Part of a small language model's weights: rotary positions.
Each number is 128 + 32 x the weight over its row's rms, rounded and kept within 0 to 255. Layers, rows and columns count from 0. Numbers have three digits each. The size before them is the row's rms in percent of the matrix's.

# layer 2 attention key, 640x640, rms 0.0881, rows 291-319, columns 160-319
114:144125178170162173178169137157194155121096113122075109109123084115085172116166078141168102066137166142106171129090176090108096115123125132089152089089137126153145088129095123105143125108080157125115078190108154105171143196079086106112092145088176156133169191126077108117123078110154136086231126136141133154121105104089038096141235164144148128120116165105088123158120145106116161132143105169132117131095109109087133092133092165140110108122142123120091082130072181088088127139109096
109:081093178107176122126164105135139148132112148121075081120120092116118139158062119100130152161167098128123121114072135116140159062147082110069155130149113138099128105120089124050156167170118149123122094067145155128085144161134153061102112126118116086129123119166117147152109131124093144085167094106135153112131140123131145124135083129146125149094107141100053106126169086065173147135154121192101132159131090148137150089162135172161159123117138146106087108131142108118120046154114125
106:101151105145147176067138060092055166064168164121163126098172127077112132117097116170070133135076079154152166144171106133103102125139105110145123156110203154101137105126083084126107085127126152211115143166104166146150159089193183150140139132097114149140111121085137089143130140127062135138134130144084144066202135117161071112141101147136181156159143124163068159106118125142103119102080095105124110091174141108115109135047150100147154188047170101197144121183082137126149172129169089
113:156135167086114180141136143127175133172112167152141110086160067186125148156163154130171083066063118138192130139125118110122126081113154106150117070104157160135137087090121055142134136121098121052126101115120079167094141119146134182185081105154153129065103181145174127091108127109102149189112148153133122156170099076092134135133114137135062061106132104201108153137152242186177093122113152097145157109196172114144110122130124169112099171101119124149143101111161137167121113099052139
114:164042105139152113052081120138140180090080121179115170131126115163113139140144131139111113084141071159137191169171167156089137087157143110131073120081114130085130155153137115142107126069106092151148142099128125094079117107108139175148106112121099089092138131121151093110117130176139136097161142117164085137138089122150064174134181160131091106141118106046169157158117118104120123063134113077142112158111186157138117136164135098159109137156148136123154208118126138122099137118136132
117:149130084109161140130158141101161150107161146119180113099163114146093100144100077161183114211136141149113140066088095116196165105127065160130163156177210183127069122171149138107161218112105122081122156126105105097102118161106136089153147185148108170150138103083146147133145158109150112207100167143151150102106162187155110135153152094143058117093168120119111194156114108073169130106107113112151089141135141127200121121136129144127116159123093140116068125105128089079115092139079170
105:078167089096147080137123099139141152135188147168141104097116071146096140125080107120168157128173174119153165154098141100144202115142136119186143151132167114122069150081106104165162111182157119112131149105092109068063110097052102107152092161119105169153134104115164159131169088132126157124127146126163121080086120115102135109169132134114094183151133107122125077126103091116105135170144117141125140144099160113115145133113088151136181138150149125157125091112194108155048069159110081
114:030164173060095138085140160148116054092128132103112135144176092126143135111109118145111097068135137108124113117183156193166144096149188133179117113155174139155107159127142137098161044170080098090177107162166141146109171114200129139185173120179125149109067158155181130173120123076122159115115123114122162181157079163140158186101139146194161125113150141108121148197137166131132107179129115135088124122139181079137127140159120148125069156077138139128174144165162137165103198124085119
116:092125121171121122142205123095121071138099115113072110135165106053157165157161101138125144096147137110136089148139064155152169101129069115111130144102100155085130089097161128113092090149096152170134080135176108169152165097202114156146139121143089103089054123158099107184134106082124114111089101081122142106114208117174144158143148113132159152098073078122176149124154169109164115175129089132105164105090114122131117185123199072157033161100139111083151178162204105156095148171104155
111:036091091108154106064122166066103137101084147091112132155099167157136067105096159105104181097153146130130124150090099116089148122152113196125141184087145175153110097152136186108111137149190120133138110105102129163140094108170163103174142165148117139154114101095136088110128111095191116147121131100139132111144155153100079172075154178132075070086124147107164147175159125093149168110062157152076138177130125114154149168100097149119070092156064128076183154138129141210079101099099128
115:129084119145195118163152131131137143154108142104128092154113175120132147094101159107090136117077126156085130164098171082149141132073084142179054142103115068158144069140176103110155098151183100129132125168119037091122188124150142122135149149162124095110161175169119073199142154161094138149094182134088078099156147134107107125095104126096095070115106118169068166151102119139124082131104166125108169109124170085189092145146151144122147183090117147157141156150087157116152133136133132
114:129105136112113156122135177139141110105099159128115146108105097119199198084154181062141096143086126109126139149120106151109094119157078108112108204124166128115080161185134131130087159115106142121134116146111147149193174109119155130097131110116125118113181090052107071108093131106106128152108153196131155133156104152149121158074106129134093159160092152120123105090094126159169140067117132132091137064170118118159133117128146130155124141121159157106114130131134137135163151080129128
114:139112122142093131100181159106058110161093125078152107182166177123091165147085210161139146064140117141098147043178141141165185106161145164158125122127137117104128153150173105149074086117101094086174110080128101116100115097202147101091170108070102115120070143134157074117127131104125104125087131142131153141090169106122154157092120079208156135149141076081098133137107158154082118100170060146148093113147170167120145202102093087108124106126147128077153016153118124124159088142066152
111:129096156193111099166133098134136150133145134090153120126127174094075197117154158144125100080112121115114172105124129111149142122078120137124118136098128163132162172116099125121126066111149097144183156175133096115141108105159087113119104141151135148097095151122167085147142102207144119174129096096188107133168154109107150129080136144151107123134101075165098111101130184079110133153198060180107142089134089109142101157109159135099144138144134076169133115163083195133080144149149122
111:113144073172136087150147093087166157117126159180068058146105185121105138184145083106136146138118104137137164126063154145128144139152090152085165155088116155142143101096124089131129131103163108177113177118151143091188076103119180140160135145064147178138117149132089106144150132084131131137136101151128125136092164114102074160101079153132120150132128208136135154122111163138141153116110132139091168129160136170112123095120120101040129156122122108206141081105131143099134138165179101
112:186149069082159106138107084068167087133117098121102085129144067118122112138153133123122115151153110085102093134134070127127139140110149113058158142131111149134179129162156137102197096132145166147157159158188156144141093062104130134172157163134199163123089123190087130083119162032117114138134136167157142107024072163116113139102170170103111122121143123124140097126139126174111133153146159151128139142047151164122101057146100123137116112125154099160118155087138106117135122133159132
109:115173147130141102164135142158166125086180141119124173122103126162187122117144075086101177138148149070155150159138144105080151186077181054183108139082129155101167105114130128118167149164091163143143066131105134056129127149143150148138137113123152180095125107150043193095176153094124099068199125124138152184161143135153112104143176126161169117141145138143120143140147103121113104090154098146113162149145160140145119090143095140134148075127114140155112106142098124120136110135154141
106:136126108181158130128111153170091106168129183101143118091114137095172116087168132175088151162145078127151130141146117139106104146137143109151153137110138126144038113115137127137161172165139171118104125128186134192117141115178104115124115196158171101137149065072125099155168139179143140140089127139091185145126147126118132096106132180122107160110129171161114128107177143107100092138085151153103094140091103092189113092139165130180133116153094127133049147174133143100112090154129171
116:145117107147104112128141147140173135150113121134182157110137175104174134152085127177119105155171137157157098116135061127150127156100069175163137133139090072170177135153146093127140106182067093045135159133178150138070102141115113088130114129034167137126165161107120176123093110136130160107072143134160166098044131093114158136108110057113153175186170132068108135130135176099161089098156121082094098108138159110067131118163156072099098142107152115112101109114124123097154146159094136
110:124097089051128155155133153194093159100086153143094136107148092110174130049088147144103156153102133110130144193111110099146152095121171157135106145235137075210187096185130131132159152170062119127091119096128173122122134128164134083103131116138125120142085129088115146129113129098087125149133245144154125124114104135155079157102131132137112115101098117097167144172118176168160127119096170091121089090161202163174132117193169127165131109130123124113135091181081167128105163105091143
104:129159147105133140126093100182098051120130155068142130140113142171147145170118176131228141062138108098143126115095192129148102178136134117138198114167159185109113052092160137085084122075110099064149184169098099164165143079123125153103119126121109147096134125102134176112158156132122175174117133136119150118127133098124136077118118112130111106096147184107128163137182067148094167126122128122126144153162143069105109090102146158108088124142180111088170116119160164136190170104115142
115:083088173148181139149084137147116045130102164177167133125124123084137129182157155115141111154161181106134121118121164151153221132039139128167122160151117130109104164153146111148185137126089135089116134201128093108095159137128150134121118109134092139096060068124124105092066166130144125149137095164135079107088120141116121177127184189179125128167141120095201104183129162155151133046125094114130132170116207098129099185144109122131092149092112120095104060127127162166106100145183213
106:119144147089141086166126127115146130133155117143112109064158164112142167145167157136165140096108087122111108183179130154151093078078190109124122129132177149108106123107152169117101165103120147155157105151116070132101168126121119165161114132187109117181137117056152107098095140109105133126150128170106091141123126070140117112160079079056049077180122131132076163210173110168107064149147204108204127150118142124109090222102153206139120154110150191135157163124099190101136120192087087
108:122117095137136140137189134128162156099186145099115071139097139095143145186164149104140166096173077145088131061181204110184077100149117137165123198104097152104157102164161141130090092140165043172146162080154124142131129070161182120082144134158117124112163126126142106084136086130133133143140083126149129124116085109136104108127161094119109107141088152136152143123126162120063080087204114179120147130137105116150121130157147121076132154121208152105170118143123142114213124123104122
107:102145127048082186155109103141130099150174181065121138130074135196131076127146123180104190187089135143152168109113151119134174175158139176166130101137145139143189144149101104128110085125138065126049149134149124139123059159206148094181209154169125135140091093154136115108165164147152162147216145113134114056135155103114125139096130086083127120116112143079148099159206128115119137137087122136156099174087106108103171080117142145150149074122157141064129086142100110134142062118148157
109:080121106068123107115127138165093105159156092086102129191157134128148115095113172105129149112082121151134110081134160152115140112171137111169191079131104153157115128139131108129150072091109155117104092088159082114057119163106124086109120137082162129103128122136125197137117129147120101149165133108108162093135095094153128177141107109132122103080128126120108103188099152161147192135094125112097112127130154180108079132038075093153161101098090161134116131123151179131125108097146115
116:131119175072174136146133124117105115094157131091087097107169131114121155170127141176130161055101146089133124075133223128188143188120198111114116180163139148105124126144099108093076065136130145130149141139137095177144141093142129143068074121100153122090130146102151117124214097105136100101136184106132142159141133123130114141084122099163104125082107112084120189136134129154131122101127088065100171183111206112158106120159159117097121088164070111118126148151173138161113118129090158
113:120160109149175129156180203111112077104129131119090089068084167111080140133105148121098151146126142107173138154187112164094167167128196113137133110129157107085093154116127138115139116071143092164133113095070097130088083088134101124052113090094112171147134119193074171099110151072130140069174071128134132165107196167135137141073102124157164152099127203117071114135111078183119142128096111116118181083136125092126142118116140105130137135075144086133104112126127096105086088127129185
112:158190132102143117041110137144099112202152118136105144128129138118118146139088121118158157156128133204070164176126159085124087146187123137143136113113108166158096083120116150140121114152155130109087149086162043124129099123163214108130161142140078169149127141111150102131064128161109167126081129124105175128101142123094101118121141111137071114118094142150117087135136162130102180114063162060108074098114176156117115064137132134149145121118060126142120115068094139116142119125098123
# layer 2 attention query, 640x640, rms 0.0888, rows 292-319, columns 160-319
113:126145166113080155079124131130089149116061058110181144158135136112156110103146112150146049160100148081138136151091105100069090123095129165150056158103118113129084125214158070132132154145130133170068100144160172158105131133112122073185187180174140165200111134175177119052128118144122105133095128154149099128108156135111094142173163142165120160145050163075134160147118089123104138171141149131145143077137225115192050143143100081059118161120085133149159165098126154089093096103171143
111:113134109121172145118172159145158144140123088095061134128145188146166136158066101125141099110150131126119108099132128164088105166157109151189110158156158084179131110136090157115114163154087199136162159071132111102161196095091146100056175080117082096128112098116067099131151107151166110124117109064078115138134105146130179148119183139134117101147140104139199098139091096144125109107178118133106091138141123087089137125171153130212162165178105151079066143078095107137141145118147127
121:145176117090126077131106107183078138099114149153125117097150046076078082142153159163089090136100126163115113163151111127171134117183161078093065105160136180093136076143077096111169098124108152071107113173094132106122104126122143188101129091101167166131137136154050089129165114143140166155164118108138154091103069151128139081087097102123135110103182085083122120116188139117134114107192106091107088140141138177102118133096101120128142102082167153198145119125090181079147130216138107
113:090146121090145204152166087077140147127092135165127132114120173137149125067131166146140103207117182187127139095083155120186093179163147084118143132171107135137143118181122104125100144040161117145152157180091087135115073134142133121159124194148136130149180098068124151095144158049137128153115115048080159143149148130128177163140156118189106090088124125166144144105150168120145129138121068100190088126153075117081151124138152045142158043133098099104093121117119060142099114164158151
119:148157154087105110129135138121058176143161105127191166048024145092118123093117171139148143123125094137140106182068120072122096187118138128141158147098197145126076079161116152106104156160190165074159204104092089188153157146142111118150102079137092118140143126149139113125109151156117090155175100135161112143082123119156149149106183084098148105116183124128138096077185070159193146117128136153102124146118112088171101125112039112108160148100128141129175152127105144113096102123115134
115:114133169176072137087107156146118141098165074174099142184175179086146185121112162101061122136163134159165114096077223095121120158175099166116150109113090123087136155071148104109144132089111077110121098123114145090126173100121142165133099129167122120177122140098146151099165166155111187147152080132169136123125095106090143038055071152146089151144085068167119135131068132098137103122106080084171092120097103076054106133077117169095048162139156119134133160146083123176107182126076122
113:136135100154138082205118124130098181124108160155142120093109179112200137165144140118145079148125116121137147130137101147112140151084119143126126149132089091213120154145112087060085131176109162084142103123136148093130115118121091079111163178045155107082211104098089093176129076151080079149175164112102053122091157194122132125128160129102136080176159155148148174106143131126115206124194132130093176115064076087134147144112173116127134086076128151148130157128128043138098125116209118
111:130129123185184159172079158147139134140167082131114103110164174067117120194118161118110121020127122116111136104165105167090129121157162137198089142131067112142114148161140102115094097125102055068101130078094052146131109122074101100132120110130199121135037135136122145167103170167107114160140112129179176153128112128113147067116145119146135157135113159080136151188077181118122122102201139178176095105164077105075176108126156134104141092147107155180103134110152063186137134106157079
113:147120109172108190127067179101140100138203181166145171133096135080127146122148109106159173137136185131103087053119137106125103127140129129196200106094119124119152138128158156101140191099141107143145131080099167140121170134150144121152112149147131113145114119092159148142121090116110198176154171131174078099118137097148128113159132140162105113148104125136131108199085154122173207126038158153112063156124125084142126082164106170123067126103151146090114151172077112118136090120148181
116:153143182142115178127174136139068113157116164153143189165136141145164138127167104099159093113154134091186095169119145154139145095113154185129091129150173149167187110104110111197111085162106120090108095057127140105133107141118143139183135195126128212178168117170117181092149131100106154101114116119147141152142149119070132075095137120172122176136142170174153094149118170087141100138114148179118135082174132183138172073143118109102109160177119117107160133100133158105147088155148110
121:169139161111119148125078091129132203120119093128142146137154086134119098192130122153089094150093179070140181137140061136138138160145137117148088139115130104084136080139105179144180116109137166192079136155145168147094158141149174070139179049167151147084131115200093162087125069131184092149170130115057112141107157119134093128147151087117105100048116052114100117156182103150133138136157155198147113169202102138128099154162082126142137193124127161173133097124118178122172072103130123
115:122131133114141150183078124156141103109104140176102118132115177152163168088125073115155101105103140102169135179123099082118096100150102200140137139116121061135115100166105148110142078151133143167128100198144077166158094093117135128105140146122141131142096069157122178126099177090145070094158113116122116112105119180121121110167174109134176108091137177135124106108160094155164069148095117127108117081095146142170150093128228090133129119124136116133115136143164106121179165115208130
114:107163113079146096069156146168154135116121170126098122118075078072115142149161114103138115157151140122141101144145095198107135121140162097090098108147167149123111155102083126102184181163137137113109172132168152114134183156171106148116064095083112126128120145083116120147103190148085081144116090118074098092141138068100132148096157077162090131108150150145123158099184156149167082108124102111176152130159094131178145137104090163177115123108156182081144097119194153123140067142134116
113:116135132091116136137053095149125097112116130098151111105113080152076090115107118098141069098142124109084043102142161118136128110127104145101103102128139106136113181198163121087157190105163120119150078144103073197101151090130074102092144108146133163157071142101148083149085160095112119139111105127125167162138188098127184131169162133152125181097110146126175140155111146185151110083167122090146109094148135091145162069121220126167189117152160096114135132127102142104150137128155148
108:103120097125131140141136130080127135107116088090123122179092102152061132128126097053080158127085165135133082108072127086142119188151148111123144121114156157125103090169116156144091127121203099140139127174129089089140173174096121170069111102121102112106137130092101042095166115166083157142185120124181089077094124124125164117154170046132090054079131124100137134147200102154138099083121134144119176157152109149179089163149087104078116074137097090116094098130119070137146131095126138
110:137096134139080112142144095107224052088121124101164078116101123174083142107082158157155145141105099110086073090095151093145097084124183130121186160135105121183100131082137121101117136160152120130169102126032130132147128156133180128047122138182078155156107183111194101144099098139142097106148146148122190172102118092160175105142125143131115150140123087134142153100125160146142146117169090149159124110108096097128169161121113103142137146130102130100106085112110114108141156093129099
109:050075105142110138062186120151132126085134102109163164163137085165107111115061174103083175090106138196125130113038113130149086110123142112100124133127130178145080132158087157169099134121118136138114100162134093128097109106156170156152129073122163139144088123145114147124069122108223118173140132086166161071131158093107090101064106123152151090071095112131075117106094134116119097130129112108116129172177137133146109138115099096143148120078164177083081108135143123112158141132108171
115:083114132120148121185147138176114117137146093192093096089126136093193122168117084165137134129076091110161090098118137187123144183131109163108124092149147171136129167142110157120136079091116150130171131198171086094125146163065127152124107130062123106123132067150072069120165116194069097105106094103085110164119163164135086166091140145117151104061146175101085149107116125130147128156123122080165207142089122127154119147173135112169164136175099149185166163103127122155160179127136157
114:107099122122077120123053072123114156164038110103190162158153114168148167115139055150146092156105143120067111109101098143120131188140079181112078146085163158107105103153092079121093103123177178141148154163151100043133105131140191108162143068121139132052139110155105154158131091123172093133092158100123121087129141087146175143139151063124027070103126129145104164127118169109134126098181152102090163083090115160097082183160071107151133140112120101141138105080132088110079114174145166
106:150132108140134061135124123104111089084113182145101088056130132131146171121151176094113162153092113153115074084196110115142135156126140113163154112151131113177152164102142147051128140163151121124112106128102092079124172146130136091143144112110185129154140104099134149166093088110135098181093118129130092123103111138159033099159132142120150118108099107130181122143087138155108161089108139112160161127108148089168148186127165128180126151133145142145104083098099125132138069122186107
116:155107164101122143088162129132083117099121099176115130166072154133176116116123123161133087124112135148137111122166194103155060105144137141173155120127126101138120055132161123116104094158152096159128106126043157130174100141151146103129137121117144161110107074093136142110162136110115113048105109095165162118204152076096168108090113092155095166068158100142105145102112156135110141166107062115140151112134126122090172147144117150130063148111117152137116172118028116118123098162102113
109:120121153149126114160106119114124127173061138140130134111160127153154110109129080147174120173177107173126136131085130147120179106143108083093080150089136078121192174133113128172135121149086138144151126115141159141084150185138098107148116155111163139110142127154182097106192152120141123088121123119086123158141177160197135111133102171125132143176122176179152155152078172176103115080137125121124067108139173138183121098081065125196120132146152082085151135143132118117082165107098136
110:139087096094079111137085161161184125153128160177136109084150162145112105129088072133112126171106133054088150130102084115024169115108132121110161105107120115122100174140123107118136124124177207146117121165119132130158150137147137130082119090142135083138174155111093132106122149142168140134188151100139154100143140102169159150173208159127118143143119097134133112133154065111121152133095149136106117094042131089143087109126157133150162081170103137114097133082099055084138118127178117
112:122084133124130142132171145119129137138108153175157080091083126176117167066074100072155145161078110114164142131119171136120111076131104112132180131122107130201091174145119096098136148184118119121147119145073081113124126111150106128151157170054098128052121122181102136136116112083057102148145132166127127112150134136159136094181114179151139121090089165128073113096107180164072150139133158178031199130095155135159130156173111132109069125121089099097103112160117129101107122144143135
111:115095082163143082108150130122141108139130129109155066164114131086089130075160088167154107057110082106101112181101161108154142109177137117099185140102141173104100116128135166111136112121153144158120075119123074124119153075116110140054148238134131145121141160126153114160160101057146118138082128125103136079149090097093176133122121213077177181202162141123113103083128134119178116122049126136120097114155169137091202090141122153094088148123148079109118125121078168098150157123095134
116:156148122119178147125100108112137124125094156150099130076195181118094172107136130134079119121087141138084104127098077078130099160103153167121159087143166061124086119127116139146074149124161139130142114135135192066187154152134094066130109147097148120112188145149059078112094108146138129087171130101125088159177157147129175108107199074120073202124097213161121133148116173150192136130155151120124118101090153154126136155125184080123188144162124129129173103070151099129156112132150084
114:101146089128177141155147136147115192158145116068143087139196121173080124102153189134148196130090098169107134068117141132164137107121138085110189139128171142129164127176145122145106163156154147193105088074108155140159134170116089098127204168152110167142105051146171145094125132118159103080119156157077176101150111095131143154115105100073058120200146137164111117094125107086071159129135070099120143080151066135129136175164125139171129165099104120089147108102142164105141113169163089
111:128116076132175106140108170113172101144158155122123112166174127122091188099121109114108173145150130155192085097110110110067145195104043180145189133074111118149195218135120112107040107106167058092116060141169163143078105117138095156117095196171126168133146117107117098148204189121176125151134188108140165164144142093193167076120088140155173141142128126157137128171126146095143086098089125146097113125120161155132102183094130114156101144122127082125091102130120125111080124115083190
# layer 2 attention value, 640x640, rms 0.0944, rows 256-271, columns 160-319
089:069125100122114227170124108112102112142124115156132118101113120160149056073103117158101181152136131115114127138128143145102188103129139119123180088118152093146172109107134107166095181175109071137078116128177156140138179137155070054123114129111154099068137111133101099145071085152136128058102127158071187144181158092125138140166137122122121144056172127093112116120124156152117141121090178042118165131145105191163186119133160123112167148127103116185122152100169198063112100178099124
094:200145178086168145079147127133093091064154140143122091124144178183172156142123134138098145136087146124151169111167109129137104138101117107134124119182101120156129092078150078133113159115137139033139153127140194164129168088137089154151093142149104097130121131114144151113145145080124166106155142075121129115165157146118133158146074064166148097099110119142202144117064148152128136160172139074106137122134118092163122054137139073122063187082144118167128126155164167134103118119163133
092:130091108095143059175187126175077113103120104121124114132114059067144145149133156140153129144127089116186127125125154149129097175135083132118152150059100089115146152104063117129109136081099084111187148145127162137179059154106108105121076182143116150110168162189152151136144132098117074061187107153104096174138132141140127130088104159134107100122140105108133170155175198165110113137134147153134119111103110184093132136122123112086122131094179184097152134148149141072113141151122110
087:120124076124137114145163133132056131104100156090136179153118076136114097108151136115111110104189119154171117076139158113119155081104130193116166153150130080154156099189132150089160150067075188111125122140129121154134141144135103122104164114120129181079069120118122158133181113167120155158150088160110092156139142184119147085123129096096159183090154120098146134099154187141094147142127160191108179106107084111099125170181128154176100077099125133126136138085084177149150079133138118
089:163133136127144152128096099059060134104131118117116179152143115137123132100084173157111121106097134089146123172131154124138096133192100131143155137164165175105181143123136086103064130098127129098126153125100154161098114125159153108114123204143067138132172084053142151086162171033090110133119110124144159134153105141100117170147080141149134118141121131124136178105127167147153069064121140117145100100094112130149162101182123140140136132099171060075129145146088108161127146152101120
091:102158093084149125160090089117107163150128179133121137148098133121140153137096101147145084088122129149131121128148102157089135117150158141122151138094114073109142153082081124106158074143181115176139135130132072081139163137135134102162126113139152155143060131122118101109097066155111141171113154116117054169105137086168058089118153154156125116170130084154101112099177135127156176141108125131091138153100115194149160153170106159137113183133101144053068075131127193147140093120110146
086:143146140083147101131123121152144166130161121145142186105104163115156134148150051204144122090131177109107170170165140156169093153116145079106043152108155112087070109170087096157116134155112133135159114143126083135158106161188121127147102137143176079121141153119101107153188130138062113138121159109136124118140084104125100103154113134109123158140144108105115154167118047152099157098152121160089178118114131098167131098126203125070154121178090091150120087063131181105059105149093098
091:117115102100109159119130082188159130136177114124124145126092133126161085111096161122124162119148152138145155147154092091084095157151078143139127166102099127059143159097149118137138097065167143134194177109193197184160107174124099163138060155093117146128168141095051138079144121116106097159114087135061151128155135132108145110113062140081148129113111101108170119128053126164130062131153164133129088104075141172104201146073184166122155095092103099107177173156140166147141109173111123
087:076117132126107081188100084116122104128155128145154094159122127061168085145073143157125133169067071160112177105146178149123103173155080121079129127153167123080078083123116190142186158131087138174172124140095188092148114077167109109165133135159150137127108099167073121143142092118089183117112167215103147103097127200105144143070091105148093077069156164137113148105166121161166120156144095104135147120121155168103138156090094166096113112142138130121132136086112154127138147133111154
090:107171132096079154150170147084152148200083125129090151118116120171120108147083105175084164172132159161153122155164153070129153133119128138143090103117183114071111123193125152162111139075135144160089122108138058146108093196087135098088150082078124125175164138121108109090169137137151136147136108128145140131105071123106132167169158140146147136121123129121133139131074114146123111086109140116111179108144108173178165169148138073210218177108161149095115087129186110090109110087152165
087:122088145092171122115142141091130143102135138105122157077162097129134151125078157059109150154096078091149131104103109108142111162157127092152159131159119121152154077138155121099124096079146165079170094100136157149165164162135144202112092108116063129179093096120140117171139138196108079117082131147123153122115129189166149123131084078127074122164113051144131154135107118117184085117142142088181091116174123136142094194120151144101084140113112107095152143145150139120169154092141148
083:114187156058147109104169105108103147137146140126151084119091137174078081165107072133153125106166120163166113123108078160069165082045144117118066104065132120083131122118191151090177140136152124118064176135109051173159142203147102187168154104143145154125048140176171141146108101199123129142171177114156092155092083116138124108167185082117171168118137128088129134062154189138168135156168067094106196067129157136141105131072104167140047114155131119159094114127142080057117126154122182
086:133194146070083147042127075114151180098088116072152123121089095088099159116062095115118109122142180060117137115139140110129141164104137158172154132107199112176118091134172151106139098108095166156072107106108191049079164083126100066146145183086135105138127135216119128176129092114134103185119099154116143124117128128127088130118147114106149177123097179027092141127155141155093122104098188123167126120094090079117088104120143132137132103144067122123151098078172142089079107117138161
096:108180109148105124137128116124129138119171137120109108122134165123078127148216105157166093146126135132158081137102123129117157056150141115102149094141183126093096111126092108212133197154165159156109163131105125106149119173112145111171153092124074122116084083093127041096122107089079151136203130134164062169089099087147141121132206128130110219111135176142082111079242135104149206118148129112070117124081155147173107137118151124131172154111095137124117077112050162071165157076112161
085:130114156067136147148148132102144142132133082068046183149131163152088098137062158112162065131137137132113069138163108113156083184111090157184121112165138124140143121116124092113153085118169131143116089102102063132141114165076155078078076193146113131187148115093173146115144132152102140173041093106138184175110094177124138137151180149186155139166115071123067125133164095112128116132095122118080129139139138134103132056185134115148086157108096124093063119088079142145135131106112157
084:208097086113165129061095123144175125136137178121140141131124140157178122070142157141103094121168150162089123096121138149129129139151133103125176168097104121173128139115097123091110176127127081175147116159146100157097159069099135137117146127117146106099131143119076082081165156172149153117094126065110129115134154130149135102119103093135065139100135088134161150133082075169142117081090154119079144141116144084112116178195116125106107171163123139129100060097204167179129068111079098
# layer 2 attention output (transposed), 640x640, rms 0.0822, rows 256-270, columns 160-319
079:145133116163125133100088134121098124148150125183147113108158149106148116160141096085134198134193082107046184098133150174119155117164121103104163112142066150206200086081149059147102171140096144117158157134150129107197164111165111083128129167097182149060164060102159078157141088085144117127172077158076098126149144127173126088182152149106103153090169133164142116132080122121107168126172133121130111178140101116171121093066070167101159113140153149160140111108199189068116158211133103
082:150110131082144123087102140156179163089144126113096114124158157099174155153142158186091151154091123096148133107118132135093135101137058166136120163163110115132116055124119102130094170095114094104113122091146120129129146086115117124155073112111123084111111168111126159122117122139095126096129113126152106097154163129078127134153074116152098154127066136094142074124136162148177085115167158105111128151139113187154154102172172096136152136113117068148133109151126128137088140101124174
081:138111155147115090184132096168103149130120137112147160138152059117137134136113077189116126159151132165172145126148157111122107155207049102082100093085067111085147128099140126161114124151097069089108156081147170154102091171170148111156131140137160155089133144169109134087130108148103111099117155154078112175169125077150110140094085059089091134041159147163078141134179137154064103151182126138089157154151105173220145122163100048078135174098120161132125158130126137089128075130117123
081:127170160157104069134156051162078096154110152099172133159123089145144181173099090086135140120216153179111151140120147125138124103150093207085104132104088130138128121130131174099122124089161182126156173105140143121108110138159116119111119114218128128113073119160111148112134160151108124132094096143102126133121139161093131158128090064095137124079152095128088145092148123134125127141148119157118154112088129152171104121082145115168126077123115178050100103092145165161145131138088135
080:122161111107107121135139152144057118098080132098112174139180142154116119013104195133108134075114124135148126092136121098151149198104110055137185145157086143097134157125133127121130129157118087108115076127112136196056120107118110086083106179166172121093140095095168115141191123093095071057110096117169143100113088114121085155150032121157184113142154141146180130176072148115119160077074116076171134113103128133177105117150128124137122148118119145115112107091107106172158125159098133
074:144125109141149136131168080072142127134138124146088111146077147140088104157097084142179178109144175155112104179158134120113097061140139129129079112133145089068101175094083118186121152186122102134131116109100107061143127165166149146118147134119133161143136136143102127082135111071113115187142081082071083158096136112152105090098162185098172129119144102167105139079142173137123137162142112138088137111086113184186151134125066137120130134144143152112142098145189196167114078136100140
075:165092092121102106157104180123166146108135075171143102140153178114126121130167133173110127117165165067048129143142111121178124120089124101159145117165107136114067107136126140120161158135100156062132121153120129145140106144159111118160110115112148124142106168118157135127198145120099126110150155162119120134159098074160091141130091153160110150101118128048114106152107094187079203083202153127127192148150113094126139088135093129141090074183131107127122129109157100088065098113126135
075:138126080127085161149100090162068076151147142128136107101125112113188103128123107109143144084141133082154123157162104071105120172141130118148115131102136171157111145137160088141167121097121195120158123149103196135194133212145113108135146134129176103053072180080138096132130101143136094103137187152137121075183110142154113150139089102151130119070121137087159164127113137209123081149121148143137157134169146143114164166104093142071086134029131088182165176128153142149089159133110175
075:154130164111140111193144130067130129097145126122102121119169133140111171116111122152107129155092129110121176100177164155126117136146149087183118145163097148161123107157108140080152131115079104121129128091129161088170097127121122107144145143128172123118123159132086114158172116149109117127134083186075083109127109186130143146125126126135091100037132131164095116169175128146135162113185137164156157160117129170065111120150081170089103107106159127111102124077168108129122159126169147
077:102153135069107133146128128115157144126075128168143155103144132107119110157143090198104202129095125126074142118138120083179135216062135125163090113137113145089162148153136090139152102066120191100137153125099109147086096143139157074101165055148068041151125138107134154121201158135091164153126141138110128103099069125115130102139164118129162114148087117065146175205065133122097131152072116082130162085151115127105167124120103129157160181136187156167085093072121120126154129062124086
074:107139163093145164158132081144132125114094169148158179041145121088138111162068177116126165132135121076153118113147126101152124151122146088139168136191102108147150151127100122123161143166068190102126148104137150117130142147109160192101084130114139122136115133133134094099123123160122105126156142145135159195117131156110111135112107121119088145126120125112125173172109166149189110147112110127211071172127129173130113132090150158153100127157104126094190171136118119165147147059136162
072:137113166099141074109164060129146144106179161174133122172160135167125076157045106110140168123143105128140123171079116160127120146062063139112118182119071133072125096110138165048170119145140147074115194144080037153116092100122133168133117125151103117104089098113113180153084106151099160133165169155123131148134124157099149157131205145067098166087167114068101109168178129117139124131143155108113145062137136175119090125109157177130108133151148135153164131164091138118129116095130169
078:143125167096169137058184116137137166090112116090193094123119088169144133155126142145128142153139158137137111136091153149145108141130126178099114122113204110150069112105103137099107157083078060142091116095192176084099118120089078120166111081128163141124134195155134116112182164116213117128110120145100120108152112152082188132137104160071203104150103127098099129098149147105106125091130153131112156089160099087124095116159142147111069127122086163138136097120205137045088105159169126
079:098130093128080144119127160130104132103155103149118144141146182124081144145146130161160096118087105163113161138158125154165163126184076122162135045169171132104160108094108103197107165130103150143072111121136098137106155165142114101141156068111109178153116110130149055104093120114093173156218148127182121161147070102146156122170153167151116193111128131158110129045189080107163142123116145102076125050134096154138113118138085126160141130067083120109127143134143171114124163131128124
074:169105159127102098118153050114074116122179076102118138154147154135139089161091071136161100150145129126064158185117128139100155173128100116098097101124171119110106139124127146115079111155094138118156164120084115127071113113095178116129110127156058104189097107094122123131152167161121090206123102112091155140136120144126185141106113140110181105132085064105120122077124101134092106185123104075083135172136154143111137083105065109145180119169096210099084141044086143101132134134081172